From a checkpoint of a small transformer trained on Wikipedia.
Size: 8 layers, width 128, 2 heads of 64, MLP 384 SiLU, vocabulary 2048.
Each number is 500 + 25 x the weight over its row's rms, rounded and kept within 0 to 999. Layers, rows and columns count from 0. Numbers have three digits each. The size before them is the row's rms in percent of the matrix's.

# q: layer 2 attention query, 128x128, rms 0.11, rows 0-46, columns 0-63
# k: layer 2 attention key, 128x128, rms 0.113, rows 0-45, columns 0-63
q0 081:473534512486477502429501508503522469519529521458513466467543522507563518504493491532522480474484504469480535453488462515502435551514512494530527479488505523491492491483479536496502475503503434
k0 069:483450482464480496450549495501488481498512484514517487492478487535510463548499531498543504517463494488488505494498494545538475533506513494492485531476541516500505506488511507511460473545547462
q1 083:445492508484495500493488519511506488489525524501510517511481510483469466500533496511521483531508503516501483500524520518462544517472508512486484489496538480479546457520454488541445492490549497
k1 079:525509525524485475522490522521482461498488500537526536506487479502449477481494494499503485514519487437486499506506498510472516517470518496515493484463455528516514509516446473504423509512486483
q2 065:475512477544457537473468468448515477470521480491514514502528507524465502486493463542509476494458525480500507549523453550492531502494504503506477507482476495493482527437470509508483517528484496
k2 076:496487512553496495481451494489482510497494500497524484494509514494485447484506496488520491472550507483466488502475510557484489499511518504479496498509526487541485508523498481486529528488513479
q3 079:524501525471531494532514489523515525511508517500446515514496469495510497513489507445475527509506489543494458535512485530494469521514518536448495521507528452537495469528545502511552483526543513
k3 083:474503508447496471501531480477494539494521557473452503515529495513515503494462463505480507515491486514517503470520511475529493538478523513545500531495545500481526450486503504509505491496535502
q4 066:469519498511517465437502509541462495488490489482506502511489477459501503494494523506483508477485524479512470546594521503505524486520524530477500490501520516483466460457448507529528494512500523
k4 069:496514469497492498468510532530501490493461474490535484508538486479497523469477482514510464486489522489511476549501541523538497486476484521461494480483541525493502519523498446478552498509513518
q5 065:510522490519512498504476491525468516536510494511507504533437552555470523491497500516519523488490514489526508515500541498464514470512550488476485549474461532544468510476503470523491526551501503
k5 073:512523447477530496527466517512495514494491504511458543511485462482483523504519480522526520500500510505540528519490517504517509457473539515512494500498522495512519535455466485516503498520534539
q6 066:521527505497502463501505489493499511491492503543483487485503502500511469490534493487497468537552511513490507482543507500460498531508494527516488510507510519546502511492533492479590507502561493
k6 060:515543506470489497496513497534499492505528483567473508483520515553494475515551493455477506515507516482515510522510478496450495465514456537508508519522502521545492536505518451483488518523497520
q7 065:495465454496510508481528528516509517468489493484497497487504491525502477495515502528508529524478483474471477462421494473513455518505476485518511496480467482487507528499510465504498460450529516
k7 058:451474489499480507464536509477506501492491486467528508501489520506524562488530537534498517476472519498471538479480481470492504530523502492513522499532507480460501485471492501526475459478488462
q8 072:521529487489517529513532485510522519492502514476537492499542498501481543511529510523539506546519506450542516449497513510490514492532467542514459504482497488541541523496518442519504500488515483
k8 063:460478519501483525532528502509503518535500514503514476501494504511492516461497507487523478495539533446509509458475583491502490483496510510509477503467487514543516539505496441510428528503507525
q9 071:491529517503495510472502522494525500483528494533498566473526501478496548543496490483466503526473497520502521496486473446490484480464544515536510484534416527484512536476473506502516511482460532
k9 069:490524465506524492519502466509521479514515501502510543490487488476484555495462477470483489496470514528510493494455457478498490459498504505450516477524491500473514480500470489520525514563460499
q10 068:499482523526499507514492532503485492493500521506524499514455488539448487517485506512504513522537499457491481452505489509487474492487533511479510462495496507504501455480459495501465556522465491
k10 063:546483488477492473524482523521507482520497500481500503509519485510459485524490482491519549489513473475526486497532487501479529464493545529474490440484496481483519500514457508519477489503467503
q11 064:477455497482479481504549525498515491468470514503503503491512493545461458476502501501513447502497478512519501519486479527523499498500479511483500539499522468499520479518517475475441490528517521
k11 073:484469524530489533525460472478488520490471501523512559533502535550484479472492489478475509503481494470518505508498557505504508550520495451491488475504494504509445503476511530486515511565482487
q12 076:480459498453490479499422474519499466490478522558480477496456443516482483516502495508493503490518478508515487473535467499439491522493533489486524494511531483502465490528480498504509451501487478
k12 069:491452496495522454500475480480490467520471493552547474494489455518475488517496476475490497514497468517501456470487500512447457515479519514515503516513499482539486491487510480497525488527481475
q13 076:479547497462491520484456521480518507508512478486481493500544551517490480475495504515533450494459492497472531490514444490490496506499452522502464484479450518491461494517485516498489521512482433
k13 071:500523505495506479462495507505481498502514479525502460498495573513480488532502514481517486494513513476470472515527496515496481503493481494518493559474500537501499529526491520486466513519507470
q14 063:501504503486490504462495458502521527501513498495493531501457475526524520528508457516465509487483520462528470501450529490524505522547490474501531475503489511508539496450522463532509466493508529
k14 075:496497508485478506461498516501503503517490542450490482461497419493476539523493487489472509490479488446518510510496476476495524467493515494512542477494503510460558446528461494508487505435473523
q15 064:543489506501506478490475509521512472520503488552516508519480512512490475492461517496501490456519480449511518506551506512522528493504518517523526568489521479495489511465497477496451505515505510
k15 068:494519546538459464483454548501481496495529523490532530517481485525461503511496497504493516475497497513504500495501498495485495507524525519543522524513517468469524480491515539470536468444505469
q16 078:483490497522511487483504481512506502504506510458528510506517422476531528528493518476508448504519493445521510479509506513513500531470526493530502441500471513512486527480470522503529463531477508
k16 071:483513473486474484514520464519508495511524530486509500507502484488504527483492470484497501540512489520531519521478490508524519531497506489472493498470552532492491486521483571525502503549515473
q17 081:498514489466520486511476471456504516472494487517485488512492509501544501529522521508517531477523459500482475475500525494430500536528477502518517494531558506495474484485534501509522482540505449
k17 081:500505505477489493483448525492502509508497480492505496479481506499520501534507563454520561485516491482499445511482522523500477526518508526490544513495541507466477510505561494510524496506495515
q18 075:488583493535517498526460549532512534493507544521544553477527478506482502478485473503505464505528494530488532485537513472479520488497493511521499479527512490526512523490478552481531544505501553
k18 069:443544489531516498511476542497545500520518517546531501508485559521489511499473504472512514472504542523517493515479494481486504483511471497454499501497457465500503512495552505475506555562512496
q19 068:438447492508488538509525472492500499533502488469545487498527492448502534506498483520510457474471492517471489483491503519468506521493515539476519503516536526497475482502470533528536520516465492
k19 067:466472478486489519518506467448510504521516488498546482494498533465558513520491484542522471531458476541499494466473550532536515539471483490499520490508508565505511481492496470487509495489511496
q20 075:459523517502455531491464486477505444506488537490482457479537494499530462510511537521489506532495507484496520456502464492479444543485496492468514469468460520512501496468559511511485515491485481
k20 073:432486500448483496480517470537490483505508535519519494458537474475517526502514486503500461534494496510501482464551449523497491554499477485486454489484520517476519511514526461516476497490496506
q21 062:486486527474488519519492500448470500477493501529482522524486471496490505521514472491476450486444488495504481488507526523489526510492498533531528496549504515512521552487470512513549540474530520
k21 065:474523528479523482524493460475472500485507521521506512483512476506482522490477473509469429468489474472496484465518521494490527512492456533489497487508481470527519486471498492480502501497552486
q22 075:477505509516477474474508506516487530468471506496522534538539475519490539509485515484479548524529515491508483518527526499515510492500510534473502504487544541511517508491506450497510481481529506
k22 066:555499499528478514498525512516461490494481518460524484495480483525524524490475487521498498492538496467504492480492474500479470491504491521554555492516521492498512485504429497492469526541477502
q23 071:542469498500518493520461520552505468521516483488535520491482525449472512490470489556538479503490512523499495490500474487509484541510523507496502500491504556470498516500531438482514459481464522
k23 065:536466482518479500554500536514500505488531466477527518485455534512459529483502489537518510505477498575491494476527491507471514492531504508490491523478506497477491459543517500476575488485509526
q24 071:464517488483492492465482487509490494503468513504506455474498516482522486479510523495509514531484467492475527526489495533524506529502486488485564484481535542485524465531450464470454502495516513
k24 062:543493525537524523509470519517507517488498479501516497512501479507488484531495554497543519524451470497471510549534528516514514517526462485504518499504475495511461498494500479501470470494503528
q25 062:498538531474506475537500459510491521508515533484528540565517558544511470479494505498468530510522502516503509512533516522471495531500517507483528503504540504490516477478497473491465511494480496
k25 067:516553523495525493497528510521544497484541531520488534535537451534489523508502489476479549515490511513500493531524504480478484491509519502531592495481519469481520480474514488527509522458523525
q26 073:519469475496520481517476475494505496487501517474428545504461485510513517496479481479494518471529500487502492509474506510548496499477507498482489523471460487503484520443500547502497474581507518
k26 068:479505455498488487493494510521524523503533538462488516468534554465468498488483438531495512500489514473465513501501532495534532505521478509470538471472538477478522485518477524519537451488508465
q27 080:543503529452527493471487484484521475522471515516465468501526515517537452492489490471485519524502504531483509490505494457488498485504477501525529516508528492534518520539545550474509540458486505
k27 071:460471510493518458494514471525504490501460485576476498507522445552466500483491522480499553523484517526480501503479484508501512527508507497516516540514487477488497539514507489500501504472525544
q28 075:517452524494539491465503510489518492496518512492546546480511455491439510525450501476505498510501495475500500488512537493492469510493488505492493467532509502513526442526478483524448493526511553
k28 078:547498507479522469525486515511485484475507502507525510469475473521461526508466468509499533537516512483502535529485511486513514499477508481452503475476516522533525449503497506499511481568529513
q29 070:474531505490492465450502488496472474510447533484505472501533540503552492523510520481527507527479539509473499480500493499437489487463500452493510502514484534466490477490481519494461511489447503
k29 062:509545465514478479467493470465487453490496497491516473519565494476528486548501516483508507504455524560496540471509537496479495510522466501544476494519503476455476506503510530491488507529476495
q30 068:495500479507505500516512418515496516483511514525455547495460477475468529483504470511474512496505543476498509451472491469537475484499521515531500475510464463505485485448481512493567453524508494
k30 058:457510496450509498466510513487507513489488489452451513494482475489501522499488538516496474486480498473504531449492488483532494501500548528484517484486467518476505533515479514491517441485452456
q31 061:556458506466516504518493502483526486515481486482441493519477521515513480562490533516503500469467487469490485502524476499516486443490482476497494514493499491476480497546527547509469556510483516
k31 063:512525509488462510531512481488513523488506529477488515521517544497527502502495495509508482481480495531496494530544497486522523548491489492535486562507527491482505485492513472480486484507461535
q32 078:531526531482504492511465552505534481518512504498499468503447576482547507525470505512519467519479495480498467511531468496513526484491508498491486549466510534540487516550541477494461493519505467
k32 071:516511496486533477529507473471513506517496510539485527509482551519543484512512536500515527529513476531512475517514491544534477498477519492515453543478566480542510555523518496527451502531557507
q33 065:497487488481524476546542487509499539493495510496490499489517489490488504508458463473512494492542506468507454529504466478530533529471500511523506530499549504541493522520475473466534502543497531
k33 068:496519519523534513487508447461507534490468483442474491513505473521540476494471504443458508486546466497522488514504457484505511491467502496503508490481487507528478507529483499469486504518528512
q34 076:521486520522491532458529532503533463519566506491545491501489496518507533522497490498497485487476496482487487499489471481482498501497494478503513471520469504512535546507474497500466539489473489
k34 066:484504503543522479491491458515493478503518511512498496514478473508476475483503517513486505549482439516482516479476448509470479514500521499476537447519583500505488473493498498503501529462490489
q35 061:474540508481530506511495526504474464482506485534480505523480523508448462488523519511522533515486498540503532509504532524517552498484532473469526501457466514473503534491497508504441487509504478
k35 063:481512534516544534535470454508478474504475500470516456517518479491455441512532512515490543489467503516479511496551533531481491450506493510476501470487492483517484477511460532516490479462499474
q36 071:534483517541540533501468527527512476522553474493484498513491504518484519518503518517541482482463525480508516443542498518509479504520504524547500497526476508497501517495535486496495507539494527
k36 062:494449489490529517496443509514467463498526488526456480486466523511539465504522519542512508454469517509501507489505492522489493474500542490510509544520542521503504505500471484515523490533505475
q37 076:508523484490489543528502486484533518489508497520503535511454489547457527496470453473489524509522493471496495507467499443506516494517449500462499477478489499511527491508533519511459532506542492
k37 069:520517470507490521504488499489515514508490453516482509477473521515444511471505462512505480508510466437474518475463506471505512492504466509502509461477468497492474557529485521506483492489511524
q38 068:514541514535480507523561496509480535494506486472486523481561452512462495474494501490524531498543493479472491477448509497490521526525491508531494466517480467526503520501480521497512504490503506
k38 069:515537490523509504533502458473485488505494498471444467517514509494499443482479492506453509496538427522496487483477509536492561499512461529557492482503488474487486500488522505505582486519494506
q39 076:466529488465470529490460439509506499521503515572518473514506526516550499505516498534493443477502508468500485516494489506493461540521471448502501505510508520517489502440526480477480501527495492
k39 066:568504501454464513479482484498469517506484462541493529492506448498508530523493491478515497503510489469486469522534467505487467479501466473488506513487466513526513493465471495476504531530449504
q40 063:519506482463498473468457527518517507528516486483483455477508512472528502500513507486500483498496467491501496490502514488481505509527494548504479481443514533519494489531498533513493480444512470
k40 073:529442464472476466509531453501483474499507499463511479537466481511493441490494509494478480536480497497513502491521461521494511500490495502498486510488506502512500476480482517521450482546498509
q41 077:521466479489542454491523519478464510466424500496489513493502512501506492476502521501508553501508486512496489525471525501485535464500488490429482530470526461546512483487443493560453489498539517
k41 070:522517488502495473499465532492514521494465535498476523503485519477516549487508502507476521497539498473509499529522545444515529462515484498491490492468511482541507491508446551532508458441477526
q42 066:507491529548495493461432494531473467513501525515491523490502445509480488520494512487518480513481498436510530475546530522495520440507502488491526464507495486539508471464464497508511512549458484
k42 060:522507487502467451524445569506482490527482512559483478549460521503492444523523505506539522504509511505504489514439561489483523472535507483464480512496473515541494455513503482521490486539451482
q43 065:496501496494493513545527484509459499518532510493501521519503514507564513514478509510495461451495503477514527431508512514503516471476487497527485497521492520515493561505485531488535526543506449
k43 062:478512532476537482503539515499531512509528557474509465516488484511540504508483492482535503485522514503537507476494506515499525519487509510531488509478528500510544512533533512495512514515546454
q44 076:504472488473496518471478472484520460516518489455533464483527540486542498520500543469532471488485514494501503484511468502461485507529481498461503493543489488528509461519492503536467499506448484
k44 075:487474504490495496435502487491472501533489519473559429510484494472511507493500477476475456545480513497507502510532505520502519504508472521490473481549538530504501473512499520470509522489450470
q45 066:492522480475444485490490487501475483502512484475500473488525540513515495512514479531469529488484454474493531527562510486529508522499502523508513511494507512472483515474475505474490500449478496
k45 062:487483511493518534470491502534523499480514496516480511516504470502471430505503482520484460472471457488481493500526458488479490533502509499549499530505481473476503517464498551497512519488511492
q46 084:524456500485492510518530506490464488479512476484485473488454484511511456486513499450505487499492463451522521519466517468502507493497508480528496507486452480509508553506453506498406505479502508